From a checkpoint of a small transformer trained on Wikipedia: 14 layers, width 640.
Each number is 128 + 24 x the weight over its row's rms, rounded and kept within 0 to 255. Layers, rows and columns count from 0. The size above them is the row's rms in percent of the matrix's.

# layer 7 MLP down (transposed), 2560x640, rms 0.0301, rows 963-989, columns 0-127
size [103 102 115 103  99 102  99  95 103  93 108 107  89  95 108 102 103  95  86  97 108  95  97  98  98 100  96]
[[106 173 170 173  74 137 122 117 133 146 131 163 115 139 104 130 181  89 103 129 138 132 122 139 100 116 141 115 112 147  96 142 100 111 162 128 113 143 139 124 125 106 137 121 142 107 124 129 140  90 134 119 140 138 106 159 155 106  72 147 132 117 132 163 125 170 128 132  92 134  82 118 126 118 111 116  73 153 108 125 129 121 127 124 154 151 128 121  85 127 119  69 155 160 107 134  83  97 103 137 111 154 148 102 135 169 131 154 150 118 100 169 150 110 163 154 162 122 102 155 100 171 127 103  91 116 103 158]
 [ 83  79 173  93 123 129 121 144 128 152 137 130 118 113 146 129 120 118 163 140 112 117 142 107  98  73 117 129 133  96  76 113  91 141 115 133  95 116 142 179 117 165 124 149 166 124 156  85 109 154 139 147 145 141 167 104 139 126 151 150 122 124 134 144 114 119  99 150  93 144 178 141 133 131 144 120  88 151 154  99 121 148 118 155 100  96 121 164 156 134 116 121 110 132 153 137 115 130 135 113 122 195 123 140 118  89 151  91 121 152 129 122 122 124 139 111 112  97 150 153 140 117 147 107 166 123 106 170]
 [106 124  92 124 141 177 155 111 138 112 153  99 135 110 122 119 129 100 121 138 147 130 127 105 142 137 156 152 179 115 120 130 115 121  85  60 143 106 119 103 109 154 111 138 145 132 116 108 119 149 132 152 145 128 145 125  71 145 136  73 124 102 131 143 104 120 155 138 144 118 103  95 141 117 159 127 129 149 105 108 142 130 129 152  96 157  96  80 117 110 127 153 134 174 113 137 152 111 109 155 155 174 143  85 141 133 119 123 135 198 158 144  85 144 156 115 140  94 127 118  97 136 144 151 126  92 162 159]
 [130 137 123 137 160 188 120 113 128 105 129  63 115 142 107 147 113 141 168 117 150 168 124 134 137 140 107 154 133 123 103 154 119 140  92 136 144  82 145 125 100  96 102  93 111 138 151 142 125 144 125 140 161 139 110 102 100  88 188 132 146 162 125 140  86 142 111  44 147 169 161 110 128 163 125 160 138 128 143 126  78 115 134 140 110 128 107 151 135  91 102  44 110 129 154  62 125 124 100 160  96 121 144  78 110 152 119 117 150 160 125 156 142 131 134 106 157 138 153 143 173 113 125  95 123 135 105 143]
 [143 108 130 176 100 145 108 147 179 124 148 161 133 144 122  93  81 121 124 114 129 140 129  96 142 144  82 116 187 159 142  94 137  76 144 162 149 139 118 143 125 115 145  93 139 161 132 116 106 145 132 147 123 147 102 129 114  78 120 104 126 106 182 137 106 140 163 141 142 146 144 148 172 129 136 109 152 131 103 131  78 139 136 119 107  77 146 101 118 104 168 126  83 120 140 115 127 141 132 110 167 149 141 154 144 150 154 162 104 147 156 128 195 128 108 140 110 166 140 145 142 139 178 110  85 128 121 100]
 [114 149 116 142 135 120 141 150 157 130 104 126 130 138 136 111 160 149 131 132 158 144 118 155 126 115  97 119 142 161  81 123 169 132  94 110 122 115 120 164 122 104 134 148 101 179 127 168  92  65 165 114  73 187 172 155 133 138 134 139 146  67 166 154 144  90 130 140 121 128 121 124 176 154 119  83 113 194  98 101 129 142 132  94 144 113 142 172 121 146  93 106 111 113 129 110 100 132 125 129 108 106 138 100 105  82 115 120 120 154 136 108 105  92 131 115 150 110 106 133 147 130 117 125 114  89 112 154]
 [105  98  89 131 111 156 142 115 110 121 163 139 122 130  97 141 164 109 142 169 177 110  82 179 138 113 136 117 139 133 110 134  91 117 130 137 121 108 127 125 142 144  94 165 121 137 134 123 134 128 165 133 153 150 139 165 137 143 133 103 108 175 100 151 125 148 111 129 153 167 137 112 124 122 112 132 124 137 157 151 107  79 107 118 134 143 114 134 127 102 133 116  87 120 113 110 124 113  98 107 122 140 103 152 144 111  77 149 124 121 142  99 134 125 118 148 160 144  95 130 114 176 111 122 159  69 144 162]
 [157 172 104 102 128 127 140 144 113 116 110  98 154 113 137 152 111 114 112 128 137 158  99  99 117 141 108 158 122 113 122 149 134 143 110 155 109 165 124 144 136  94 162  97 165 144 130 117 104 109 110 148 124 109 114 140 100 106 134 125 211 121  96 112 100 117 113 127 127 132 127 148 156 150 115 110 130 144 120  83 123 121  97 153 135  76 164 104 124 125 138 131 139 122 127 109 132 127 144 121 170 147 123 145 139  97  95 154 152 151 142 137  71 141 128 144 120 154 113 130 157 114 100 109  95 124 125 118]
 [157 153 149 151 156 163 149 155 141 159  91 151 163 172  91 120 117 142 104  74 136 137 147  85 143 179 121 124 106 124  91 130 126 166 108 125 120 130  80 137 155 148 104 109 149 107  90 113 137 136 143 104 128 166  52 116 148 165 115  80  87 146 180 115 125 120 131  89 136 134 113 175  80 153 138 117 153  94 109 123 109 117 118 138 101 147 101 165 118 142 110 124 134 143 115 130 106 115 121 127 149 179 138 103 131 140 144 147 112 115 130 133 153  90 118 139 149 105 131 157 122 129 136 120 153 113 154 114]
 [171 131  81 123 150 113  93 120  97 138 151 161 100  81 120 126  73 115 163 109 129  92 134 102 146 156  79 126 141 139  97 162 143 123 127 107 114 159 160 181 101 132 132 112 152 108 117 159 146 167 153 119 132 111 129 122 142 142 127 160 102 158 153 105 117 147 106 110 140 154 113 107 124 141 123 185 127 137 104  86 169 100  87 143 123 127 103 124 119  90 102 126  91 162 112 128 114 122 160  91 111 109 113 131  94  83 112 154 138 101 136 119 144 176 137 145 112 136 153 179 138  83 132 105 106 149 139 140]
 [157 129 133 138  91 151 108  91 166  81 168  84  86 121 127  97 165 125 152 112 137 129 162 173 137 137 100 130  63 136 103 117 147 117 134 148 117 123 104  85 128 124  82 136 155 125  91 112 112 157 100 143 151 157 134 147 123 152 122 138 115 165  99  86 121 144 148 107 152 133 194  78 104 124 130 109 115  99 144 135 105 127 104 133  91  99 102 106 120  88  91 106 153 115  98 114  97 122 129 161 149 140 152 131 116 157 111 121 153 130 111 133 156  91 100 110 127 110 143 160  76 124 137 126 138  97 108 129]
 [166 147 161 124 100 142 140 123 134 130 121 123 126 185 126 141 168 152 136 100 119 111 142 169 126 105 132 169 194 127 129 106 129 121 123 144 154 109 134 143 110 118  78 116  71 153 108 115 117  78 110 175 145 140  53  75 124 152 167 151 151 136 131 132 139 164 103  90  98 136 129 131  98  86 123 139 129 135 174 104  97 150 164 143 131 118 149 111 115 126 145 110 177 161 115 153 130 146  98 135 143 163 112 163  95 121 133 110 134 136 100 114 150 119 101 134 128 107 121 152 158 117 128 100 104 132 109 149]
 [116 121 100  89 116 143  94 129 140 117  98 131 116 135 124 208  98 120 136 129 120  90 118  80 166  90 140 161 127 148 110 131 117 112 131 119 138 147  95 150 114  87  93 122 109 139 112 144 118 123 117 124 151 125 115 112 109  83 143 147 200 150 124  90 163 121 163 127 136 170 150 107 131 107 115 151 169 109 114 126  52 141 113 178  87 163 136 112 139 176 140 150 108 120 124  93 138 102 118 122 159  83 127 125 118 149 185  83 116 100 138 166 106 146 104  72 129 149 122 154 130 114 119 144  95 117 101 132]
 [143 119 132 138 167  91 151 120 135  92 146 115 134 109 125 124  88 146  92 129 131 121 116 130 137 102  75 142 141 119 104 170 111 128 144 124 126 123 122 140 134 174  86 143 133 100 127 110  99 132 184 138  94 143 158 125 139 136 148 183 125 140 132 127 117 118 145 121  87 155 142 130 138 138 152  96 144  95 127  96 114 105 114 132 125 119  94  87  88  55 140 121 143 105 147 122 142  99  82 177 138 137 123 142 114 133 131  96 136 104 129 143 143 184  99 137 163 153 115  96 106 149 119 101 144 116 130 102]
 [109 123 111 124 116 134 121  94 137 154 138 141 128 159 132 135 149  59 107 116  81 135 106 124 121 124 103 155 153 164 189 121 112 113 115 157 135 149 115 154 121 113 110  98 119 107  75  73 175 136 141 126 125 105 132 125 187 129 116 189 134  94 141 118 112 133 142 149 129 112 110 158 147 149  88 137 130 142 164 143 124 125 147 129 157 115  95 159 125  95  83 105 163  76 132 146 156 139 126  98 119 135 136 124  49  98  95 131 164 134 156 125 112 153 113 158 113 137 118 141 125 107 196 137 126 174 142 126]
 [151 119 164 164 180  82 108 102 164 165 160 136 137 152 130 149 147 125  96 135 138 100 118 145 139 135 149 114 159 111 102 149 127 112  85 128 130  98 149 108  76  94  91 131 105 115 169  96 175 126 111 159 102 100 120 130 148 177 137 178 113 115 140 119 187 106 162 135  85 151 102 137 171 115 114 127  50 163 101 122 111  93 166 109 139 119 158 131 134  81 143 128 168 114 158 160 143 165 127 140 140 111 148 129 158 104 133 163 114  97 123 122 161 125 161 147 129 122 148 165 100 127  76 132  56 108 127 152]
 [134 193 140 149 162 131 168 132 152 119 163 138 129  72 168 108 139 102 123 122 156 141 104 118 127 155  80 106 118  99 169 154 101 150 101 134 127 103 148 122  88 142 118 158 124 114 176 140 161  97 116 118  99  99  96 148 112  91 153 137 116 149  65 156 131 120  99 129 123 119 106 128 109 125 170 157 122 124  97 111 112 119 123 147 111 154 105 147 106  86 135 135 113 134  96 109 157 134 125 125 124 127 112 114 107 142 118 150 133 159 110 128 128 146 127 143 111  93 113 133 144 134 158 116 133 111 151 105]
 [126 160 119 115 140 145 145 106 117 103 124 133 140 105  79 127  70 142 130  93 105 133 172 152 137 122 117 137 115 142 123 106 178 133 107 151 159 140 121 161 146  95 143 142 104 144  97 192 163 177 114 158 130 143 101 119 143 153  75 112 137 122 151 141 155 142  75 134 158 149 131  88 107 126 120 133 148 126 156 152 138  98 148 130 102 131 123 143 179 141 123  94 136 106 123 176 149 117 118  67 117 128 139  93  66 109 137 127 131 155 115  73 170 151 145 129  82  98 118 124 112 126 134 127 145 153  98 109]
 [145 132  66 100 117 173 136 117 135 121 135 100  91 128 122  89 121 164  92 151 134 132 111  90 117 127 173 132 171 146 118 168 132 151 137 150 157 142 137 102  98  97 157 124 126 125 122 208 150 115 150 112 105 154 115 113 142  90 107  75 124 166 109  92  94 114 104 139 137 111 179 126  68 119 116 134 142  97 131 130  96 110 129 148 137 155 113  85  84 134 146 134 110 103 162 162 149 126 110 154 171 110 140 160 104 160 147 106 126 113 106 112 156 135 119 144 135 120 151 149 164 123 139 140 155 113 105 111]
 [134 138 103  84 126 176 120 160 161 135 109 146 133 153 188  64 114 140 134 105 102 128 121 150 171 143 125 154 128  99 144 120  94 101 113 120 127 127 131 121  91  97  74 138 157 145 116 122 143 162 151 109 115 107 129 185 135  89 138  75 117 107 152 123 108 126 139 143 126 113  90 113 136 112 134 140 127 109 144 115 116 132 144 119  96 150 182 106 108 121 114 135 137  73 117 142 123 147 130 107 112 103 157 108 162 147 108 121 147  74  91 125 125 137 150 153 151 154 106 134 136  68 174 161 170 157 119 154]
 [140 167 123 141  93 141 126 140 108  92 134 132  53 115 119 128 131 112 144 128 168 149 164 142 110 160 135 100 147  97 125 138  93 148 161 133 113 117 135 164 158 169 164 170 150 143 160 141 119 129 148 127 124  95 111 112 164 108 136 112 129 108 107 174  95 174 135 124  96 108 107 140 131 136 103 130 122 122  97 138 107 155 172  88 118 106 165 144 122 125 148 104 159 124  91 140 140  58 184  98 136 148 142 111 140 134 106 101 139 123 138 151 130 113 144 116 144 153 143 105 123 101 155 143 122 157 120 139]
 [158 137 118 149 166 117 165 125 120 155 130 139 140 152 139 171 108 131 143  94 132  95 135 126 156 124 161 153  90 135 146 107 138 106 111 135 118 181 135  87 134 169 129 144 134 119 137 134 115 103 181  98  84 130 164 117 112 112 104 111 119 119 143 137 106 157 123 136 132 119 140 106 115 124  75 181 102  99 103 104 141 148 104  75 113 129 146 169 143 142 134 137 166 106 117 130 131 134 180 161 127 127 147 149 138 100 151 155 176 132 144 141 130 142 104 132 123 155 157 147 157 115 147 119 142 112 105 120]
 [132 133  86  96 134 144 127  87 120 152 135 131 133 116 134 137 105 134 162 141 162  95 133 116 109 115 103 128 155 157  92 130 179 103 111 140 113 122 143 135 138 116  79  92 131 131 149 150 164 134 104 153 111 146  90  86 148 108  96 105 160 111  83 129 115 113  88 108 146 109 109  85 105 127 133 158  87  84 125 112 149 142 138 163  92 110 159 112 125  88 164 112 132 113 185 153 120  97 123 117  85 145 121 139 155 141 122 120 135 119 102 140 136 117 109 128 108 133 153 125 102 139 108 128 132 119 122 122]
 [131 117 147 153 111 155 137 106 130 110 115 160  99 117 148 152 149 118 176  89 128 115 143 150 131 124 115 147 130 136 109 129 101  99 147  97 114 182 106 118 141 129 114 125 115 125 120 169 125 121 120 149 129 152 130 128 129 102 129 116 147 130 107 129 118 142 109  70 112 141 170 118  93 165  90  90 117 130 118 112 131 145 181 142 131  76 127 152 167  81 176 105 140 146 176 132 155 113 137 133 111  99 162 122 127 125 132 191 171 183 178 101 126 145 106 109 120 104  77 127  75  79 151 110 104  89 130 112]
 [116 156 177 122 121 147 123 129 106 139 135 151 141 100 115 118 119 156 148 144 101 109 113 138 132 154 124 139  83 110 165 144 131 132 104  94 124  89 132 138  98 102 150  95 107  92 146 131 138 130 167 154 120  95 160 181 150 114 102  97 131 126 155 115 163 140 187 142 126 158 133  98  92 133 132 139 114 146 159 118 132 110 128 114 147 116 147 178 144  59 145 129  90 150 121 142 102 120 113 111 132 105 147 160 116  89 126 158 109  81 125  99 110  91 138 156 106 157 157 168 136 179 162 153 152 108 155 119]
 [137 115 105 167 142  87 124 109 141 149 117 120 152 129 138 139 130 142  95 176 117 164 138 124 120 102 105 141 143 156 140 129 152 140 100 157 157 127 143 115 115 125  98 107 184 146 105  44 145 122 140  90 162  91 138  55 133  90 131 157 125 119 114 177  72 109 120 164 134  83 107 165 126 140 124 115 144 122 136 139 103 101 125 122 123 108 119  95 162  94 126 116 140 101  69 127 130 124 145 132 170 157 128 132 127 126 113 133 159 122 129 129 151 141 124 147 129 134 124 112  96 170 113 124 107 105 124 142]
 [ 81 101 120 112 106 123 102  50 108 172 138 153 132 131 136 157 127  91 120 152 126 120 143 176 115 121 156 154 178 110  99 126  97 147 159 107 130 150 122 121 123  90 136 110  87 163 100 132 133  89 132 131 127 107 136 136 138 134  91 120  96 148 131 138 100 119 130 114 107 125 149  86 106 129 136 137 160 183 131 104 146 104 130 126 110 102 106  97 132 158 132 151 125  85 136 128 136 131  75 128 114 143 144 142 121  89 121  95 126 132  71 137 151 146 123 112 126 109 128 137 154 158 139 100 105 161 137 126]]
# layer 7 MLP up, 2560x640, rms 0.0301, rows 964-990, columns 0-127
size [105 107 102  97 102  99  95 107  97 113 104  90  97 105 103 103  97  84  99 104  95  94 102 102  97  95 110]
[[105 113  93 128 109 125 194 111 139 119  97 137 143  97 110 116 113 126 121 168 131 107 127 141 164 132 137 111 137 132 130 158 132  85 113 118  83 130 133 182 131 137 148 128 111  82 137 124 149 131 130 137 105 126 139 124 106 144  92 139 138 106 134 150 146 117 151 112 140 130 158 136 145 116 122 130 110  92 141 124 131 124 122 119 127 120 120 117 176 178 115 133 144 114 141 114 158 130  99 140 138  65 197 113 119 119 143 138 131 116 104 135 119 124 124 140 104 150 102 134 142  73 142 127 112  74  82  96]
 [123 129 142 157 149 141 150 110  98 119 155 111 125 161 148 144 137 118  85 115 149 124 130 126 128 133 151 129 153  95 100 136 160 129 165 135  68 119 137 138  92 110  82 177 142 126 138 117  96 165 122 126 137 106 126 121 157 129 141 114 115 130 162 147 144 108 146  95 126 154 135 142 132 125  84 110 124 130 142 134 151 123  98 130  89  79 118 151 110  99 131 124 117 110 108 156 103 146 120  87 140  81 134 158 146 134 122 166 126 160 142 118 152 112 135 150 137 125 130 116  98 130  87 120 106  98 143 163]
 [134 129  99 126 114 123 157 101 150 100 112 144 149 125 155 150 139 113 129 117 125 103 112 142 108 106 113 134 120 127  80 101 164 138  63 159 113 119 121 175 116 147 129 117 130  83  81 148 116 125 141 119 102 151 164 114 141 148 129 120  74 104 147 107 123 148 145 119  97 101 101 123  94 133 156  91 137 172 122 134 151 142 112 137 144  82  82 157  95 146 140 157 119 120 116 115 105  96 138 121  98 119 129 127 127 158 127 116 104 113 135 143  87 122 126 113 122 134 125 134 121  89  97  92 105 127 137 150]
 [ 97 126 144 119  77 130 152 108 144 113  95 141 136 143 100 169 151 127 151 142 123 120 175 148 126 102 108 131  99 165 110 189  88 154  97 100 109 131 139 133 156 138  56 133 140 164 141  95 121 130 115 161 161 153 126 149 127 162 169  89 157 129 122 109 141 122 116  98  84 137 153 141 120 149 125 118  87 169  91 138 104 103  87 135 101 110 130 126 145 111 117 140 117 128 150 115 167 139 136 139 111  86 106 129 151 122 118 173 112 139  80 127  48 136 143 107 110  81 121 118 168 116 107 100 116 125 143 127]
 [163 180 118 161  92 131 133 134 160  92 135 151 146 103 156 103  87  96 142 149 135 119 143 142 161 142 117 169 105 150  92 120 114 118 133 145  85 173 116 151  95 181 157 124 147 104 150 111 108 167 123 165 138 100  97 144 102 118 130 130 166 112 128 144 133 151 119 132 128 140 187 146 117 119 114 133 100 131  93 140 117  88  99 174 165 141 134 117 149  94  94 150 166 165 120 121 171 124 117 119 144 125 155 104 148 124 118 129 115 153  97 181 165 131 109 107 117 184 123 171 122 108 108 108 127 117 130 113]
 [ 69 136 152 126 167 163 164  95 161 152 146 116 149 104 157 132 119 132 127 141 121 108 123 132  96 112 139 109 131 154 124  89 140 124 142 144 121 106 136 119 130 161 142 127 149 136 165 146 106 163 161 138 147 101 108 168 118  80 105 138  98 116 114 129  97 135 144 148 125 136 138 129 139  74 110 139 138 148 123 106 105 157  99  95 153 121 121 141 145 128 105 121 179 146 103 105 176 113 115 131 148 119 172 145 121 153 147  65 139 102 124 139 101 103 109 142  90 133 119 144 154 101 158  75 195 197 134 112]
 [106 119 119 116 104 168 168  80 124 147 105 139 131 115 114 128 121 142 108  93  87 104 112 133 151 139 122 114 147 157 127 137 131 111  48 116 131 101 124 144 153 186 120 135 130  90 122 143 129 150 147  98 147 168 116 103 132 149 120 113  98 101 127 121 135 121 144  99 119 152 145 131 163 185 147  72 106 103 130 151 146 130  80 172  95 134 133 139 156 129 146 110 124  84 122 123 130 134  90 155 115 185 128 155 139 123 141 102  67 144 132 161 141 145 113 158 121 109 110 144 147 115 114 115  97 120 136 108]
 [119 127 144 124  94 141 175 109 133 133 127 160 139 105  97 138 124 122 106 161 111 136 104 127 149 144 162 143 155 145  90 173 119 130 104 167 113 107 127 139 117 133 156 118 127 102 119 120 136 195 194 109 128  86 122 113 149 144 131 126 159 121 127 150 162 129 144 159 117 139 169 122 154 158 124 136 114 134 102 126  75 116 116 128 150 113 103 136 124  86 117 126 101  99 102 146  97 136  87  81  74 102 127  82 155 114 135 126 115 139 114 156 121 120 127 130 107 121  87 114 138 127 113 138 164 127 138  95]
 [119 116 131 144 138 138 138 146 150 119 145 139 112 126 163 185 136 108 124 121 147 112 121 147  87 107 108 132 114 106 122 113 149 135 118 107 136 117 110 175 166  99 142 139 121 137 110 103 125 154 153 151 135 132  99 121 132 134 111 107 122 147 113 143 157 162 182 137 105 133 104 153 127 107 154 117 155 125 103 142 156 102  93 114 137  98 140 154 106 141 115 125 174 119 127 100 143 165 116 126 182 136 160  99 136 165 152 122  88 109 143 143 133  88 138 125 153 138 149 115 120  98 118 123 168 111 147  71]
 [ 82 141  68 179  92 143 146 126 157  98  53 145 115  88 119 136 133 138 161 104 109 109 149 120 141 109 119 120 127 117 121 132 140 133  76 154 110 132  95 133 129 166 151 171 169 160  90 165 133 124 130 131 128 160 130 149 147 159 102 109 150 141 114 155 109 123 187 134  90 139 126 106 143 140 128 106 118 136 123 114 106 112 102 146 129 124 145 170 128 134 178 144 180 133 134 106 126 136 108 125 127 119 155 146 162  88 155 183  89 117 118 121 176 154 119 137 141 166 109 138 114 102 114 154 126 137 135 103]
 [160 158 131 115 159 130  99  97 137 152  71 131 170 156 135 142 145 133 162 109 133  96 131 125  96 198 153 145 134  87 111 140 136 175 108 137 145 148 153 146 109 119 148 136 113 119 113 146 117 126 174 141 118 156 126 129 123 123 122 130 112 150 148 166 141 136 109 145 137 106 159 106 132 105  98  76 167 203  84 125 134 119 129 134 122 157 129 124 141 122  92 128 154 158 111 156 144 106  55 108 158 167 139  89 115 122 166  96 119 100 133  97 163 110  99 122 175 109 163 110 162 136 146 107 153 154 140 100]
 [111 129 138 109 142 108 130  98  98 119 106 124 163 129 147 117 103 128 137 131 140 127 139 106 129  91 114 155 131 138 115 134 132 116 127 132 120 116 170 156 156 129 156 116 157 147 103 119 110  88 136 154 117  95 159 117 146 177 102 121  98 124 140 175 148 117 150  87 160 137 141 109 119 140 121 134 100 147 170 102 123  82 108 122 123 101 152 126 174 104 116 162 115 172 142 144 146 146 137  97 105 150 116 144  82 165 120 174 144 116 112  96 155  89 107 102 127 113 154 116 124 149  70 107 139 118  87 113]
 [ 76 100 108 155 114 141 163  93 133 109 141  94 116 166 155  80 141 104 113 144 114 129 111 119 125 140 127 121 125 168  75 140 112 162 130 166 136  68  93 169 131 160 141 130 143  99 157 141 113 143 115 113 134 140 111 176 147 138 150 120 105 145 106 162 156 131 165 134 127 115 177 133  92 139 154 165 146 105 137 168 125 116  95 121 160 137 124 128 122  97 109  80  98 139 114 127 137 157 166  77 119 110  86  75 120 139  99 120 115 158 113 100 122 151 118 124 100  96 150 137 135 113 131 121 171 130 143 168]
 [117 140 102 168 149 128 107 151  78 141 125 143 179 134 158 136 121 143 105 162  92 130 157 120 103 128 132 119 135 137 121 104 130 111 148 167 122 146 110 128 152 124 143 117 155 145 124 136 114 117 118 208 122  89 146  95 146 175  97 117 115 109 131  73 160 124 119 104 122 106 107  96 142  94 118 110 138 163 120 110 121 100 139 110 162 124  99 141 109 113 130 152 130 130 135 111  97 144 176 130 128  97  86  90 156  83 128 115  93  94 143 133  73 118 150 129 120 169 129 170 131 132 118 144 113 132 142 124]
 [138 171 114 122 118 148 130 127 111 128  94 145 204  84 143 109 141 143 126 165 132 140 158 139 153 117  83 131 144 150 132 107  70 109 123 118 117 167 154 151 141 128 161 146 105 135 126 145 137  73 122 131 113 128 118 112 151 154 142 135 135 119 145 130 120 125 102 102 114 114 144 126 147 125 139 103 150 126  84 145 141 133 104 139 140 128 114 135  86 121 114 109 154 131 119 126 122 122 132 154 128 109 100 100 130 140 153 103 131 122 112 161 132 109 125 127 108 163 144 167 133 146 108  96  95 111 127 105]
 [120 119 148 145 141 165 102 131 146 146 125 111 111 104  85 148 131 144 133 115 147 139 157 124 127 118  93 122 162 151 153 103 141 145 117 131 130 110 139 167 176  50 133 121 109  98  84 143  94 137 121 123 134 137 137 143 124 137 147  99 108 110 131 112 129 145 173  99 109 115 129 134 144 136 100  45 114 132  91 102 106 158 119 162 109  88 139 154 115 145 138 107 170 147 105 116 104 116 120 147 140  89 115 152 144 157 167 137  62 143 114 197 153 122 125 171 137 151 127 131 164 165 127 126 126 113 113 179]
 [126 173 135 130 116 115 113 119 128 162 123 122 156 102 150 150 122  77 129 111  92 142 176 143 164 160 112 108 131 136 128 165 122 114 162 160 151 122 143 116 138 138 143 180 152 133 125 106 117 111 154 175 135 137 115 112 151 142 134 110 126 111 111 143 141 130 114 148 104  77 121 131 130 175 105 113 108 175  91 159  99 141 139 106 110 114 134 149  99 134 117 119 129 150 118 100 103 103 112 153 119 160 119  91 115 145 110 179 142 126 121 124 143  73 140 162 189 119 143 110 111 135 150 103 190 168 114 113]
 [163 106 147 139 141 116 117 142 159 169 145  73 162 114 113 164 119 112 100 104 127 126 152 121 106  95 104 126 109 103 128 119 112 143 119 139  99 119 158 148 159  94 144  92 113 106 130  86 130 122  80 114 164 108 192  98 122 148 172 125  83  71 145 130 174 140 144 154 161 146 117 131 195 159 145 125 116 135 172 141 133 161  98 103 143 113 140 139 152 123 116 133 184 102 127 108 112  90 156 131 110 112  97 124 161 104 117 121 166 105 135 112 164 116 143 137 109 115 131 119 166 119 140 129  93 151 125 153]
 [132 133 105 138 118 140 126 130 131 124  96 111 131 106 145 122 127 173  91  98 110 154 134 104 143 125  95 157 120 131 118 136 170 135 123 130 119 117 112 168 163 141 116 127 140 141 139 119 117 129 163 129 122 132 110 136  95 141 183 116 116 103  87 150  92 166 100 121 127 134 162 147 148 166 104  68 159 126 139 165 141 116 115 114 117 134 121 170 128 120 166  94 114 183 140  88 147 157 146 106 115 125 120 124 138 153 135 159 151 138 134 143 162 122 151 161 165 180 148  92 117  94 152 147 102 123 163 170]
 [110 157 153 159 107 151 100  98 147 148  87 171 110 119 117 103 119 144 150 157  87 110 145 107 162 131 120 166 118 156  88 117 122 153 144 117 141  91 117 166 154 142 151  95 149 135  69 105 133 152 139 148 123 145 116 176 110 138 109 103 118 116 144 169 147 132 124 151 106 123 146 102 152 133  99 132 112 147 148 170 120 162  98 133 100 112 177 112 113 133 136 126 147 130 129 110  84 118  98 125 128 115 119 149 139 123 122 132 141  73 117 145 176 140 168 115 156 155 160 132 130 141 111  92 177 103 122 110]
 [ 96 133 100 163 167 126 179 142 136 161 143  87 133 146 120 157 119 137 175 132  91 124 119 143 178 170 119 115  99 105 127 133 131 132 133 147 130 127 127 128 149 123 144 204 129 149 115 127 104 144 105 153 107 168 110  79 162 100 157 110 137 108 119 113 119 111 121 154 117  73 142 107 120 128 155  89 133 126  90 134 123 111  82 150 110 152 112 138 104 138 104 110 107 111 132 130 159 166 100 116 141 137  77 143 112 108 103 127 140 147 125 114 134 111 117 143 113 120 135 129  90 140 147 165 132 141 125 135]
 [108 130 115 131 108 157 105 145 157 153 145  84 142 107 134 100 113 125 135  58 133 139 135 106  90 140 125  85 141 126  94 150 117 140 110 142 144 112 163 104  94 149 115 115 124 113  99 148 128 136 124 149 166 126 101 108 166 109 113 122  89 127 100 162 122 154 132 128 114 110 105 136 162 118 137 160 128 111 114 124 141 143 108 135 154 125 115 135  94 108 141 176 178 152  85 120 145 188 124 120  82 167 146 129 104 166 169 122 152 158 150 130 125  91 150 108 122 137 146 107 118 139 151 103 172 131  42 123]
 [123 156 117 129 139 121 140 134 159 100  93 108 134  83 164 133 124 104  88  97 106 127 160 112 106 119 156 127 114 135 104 129 102 124 135 117 120 159 146 121  99 131  78 148 129 134 204 109  84 154 116 148  72 152  86 123 154 135 129 103 110 105 117 142 158  97 137 135 168 117  87 121 121 137 135  99 146 128 154 154 117 131 136 163 114 144 110 114 123 144 154 162  95 135 169 152 144 164 148 122 153 144 105 132  99  72 144 142 127 131 117  87 112  93 138 134 118 106 150 112 125 157 117 158 110  93 127 101]
 [ 93  98 106 150  89 153 127 155 134 164 131 112 121 113 136 134  58 142 139 109 142 114 114  96 107 139 154  94 158 141  97 130 129 135 154 139 146 137 126 143  99 109 125 126 163 129 127 143 110 146 118 149 111 125  96 125 117 143 159 127 110 150 104 137  93 169 143  99 147 134 124 124  88 137 132 121 117 151 112 172 147 135 104  52 137 124 116 141 133  78 124 117  70 164 160 169 156 127 137 104 127 132 146 106  93 158  81 132 139 173 125  90 138 142 126 152 134  98 142 149 169 113 130 139 156 110 150 235]
 [ 86  91 130 109 111 118 168 118 118 129 144 100 131 126 159 102 109 101 136 156 124 150 159 167 143 152 131 109 112 155 100 147 117  89 103 125 120 141 111 103 113 127 160 147  92  83 142 117 139 103 101 144 116 160 132 113 118 134 140 112  93 118 120 117 138 140 137  84 106 119 129 132 115 100 179 116 101 101 144 156 130 160  97 153 128 155 112 158 127 113 124 134 123 121 108 141 169 179  97 130 171 115 136 129  99 114 118 108 125 117 143  74 122 144 113 156 120 128 108 132 127 120 132 103 113 165 173 130]
 [137 129 116 165 104 140 125 114 121  96 107  95 145 110 129 132 145 100 147 119 139 120 119 126 141 122 122 101 111 107 104  88 148  98 114 137 106 123  76 171 147 152 182 127 154 117 115 136 144 161 123 114 181 138 164 102 158  97 134 129 154 119 165 147 143 127 127 145 145 128 125 119 110 147 122 151 147 133 138 111 148  70 116 130 152 111 113 102  99 144 141 142 129 142 126  90 122 138 113 151  73 176 112 124 160 117 139 147 146 141 158 142  99 120 160 122 131 111 102 122 112  86 126 127 130  96 138 112]
 [139 114  99 109  63 145 139 164 146 113  93 139 133  75 128 129 149 123 140 156 130 101 156 108 105 104 115 153 103 148 115 151 106 135 123 121 110 136 136 122 166 111 137 167 133 125  83 146 102 144 136 152 102 169 129 110  85 135  79  93 122  93 142 129 203 139 125  70 135 140 114  73 155 174 113 114 169 131 118 136 109 156 105 128 177 100 148 125 124 118 160 168 118 109 117 129  89 136 151 102 130  86 127 102  88 165 163 145 145 128 122  94 164 107 137 124 134 161 110 107 105 107 143 161 147 134  80 127]]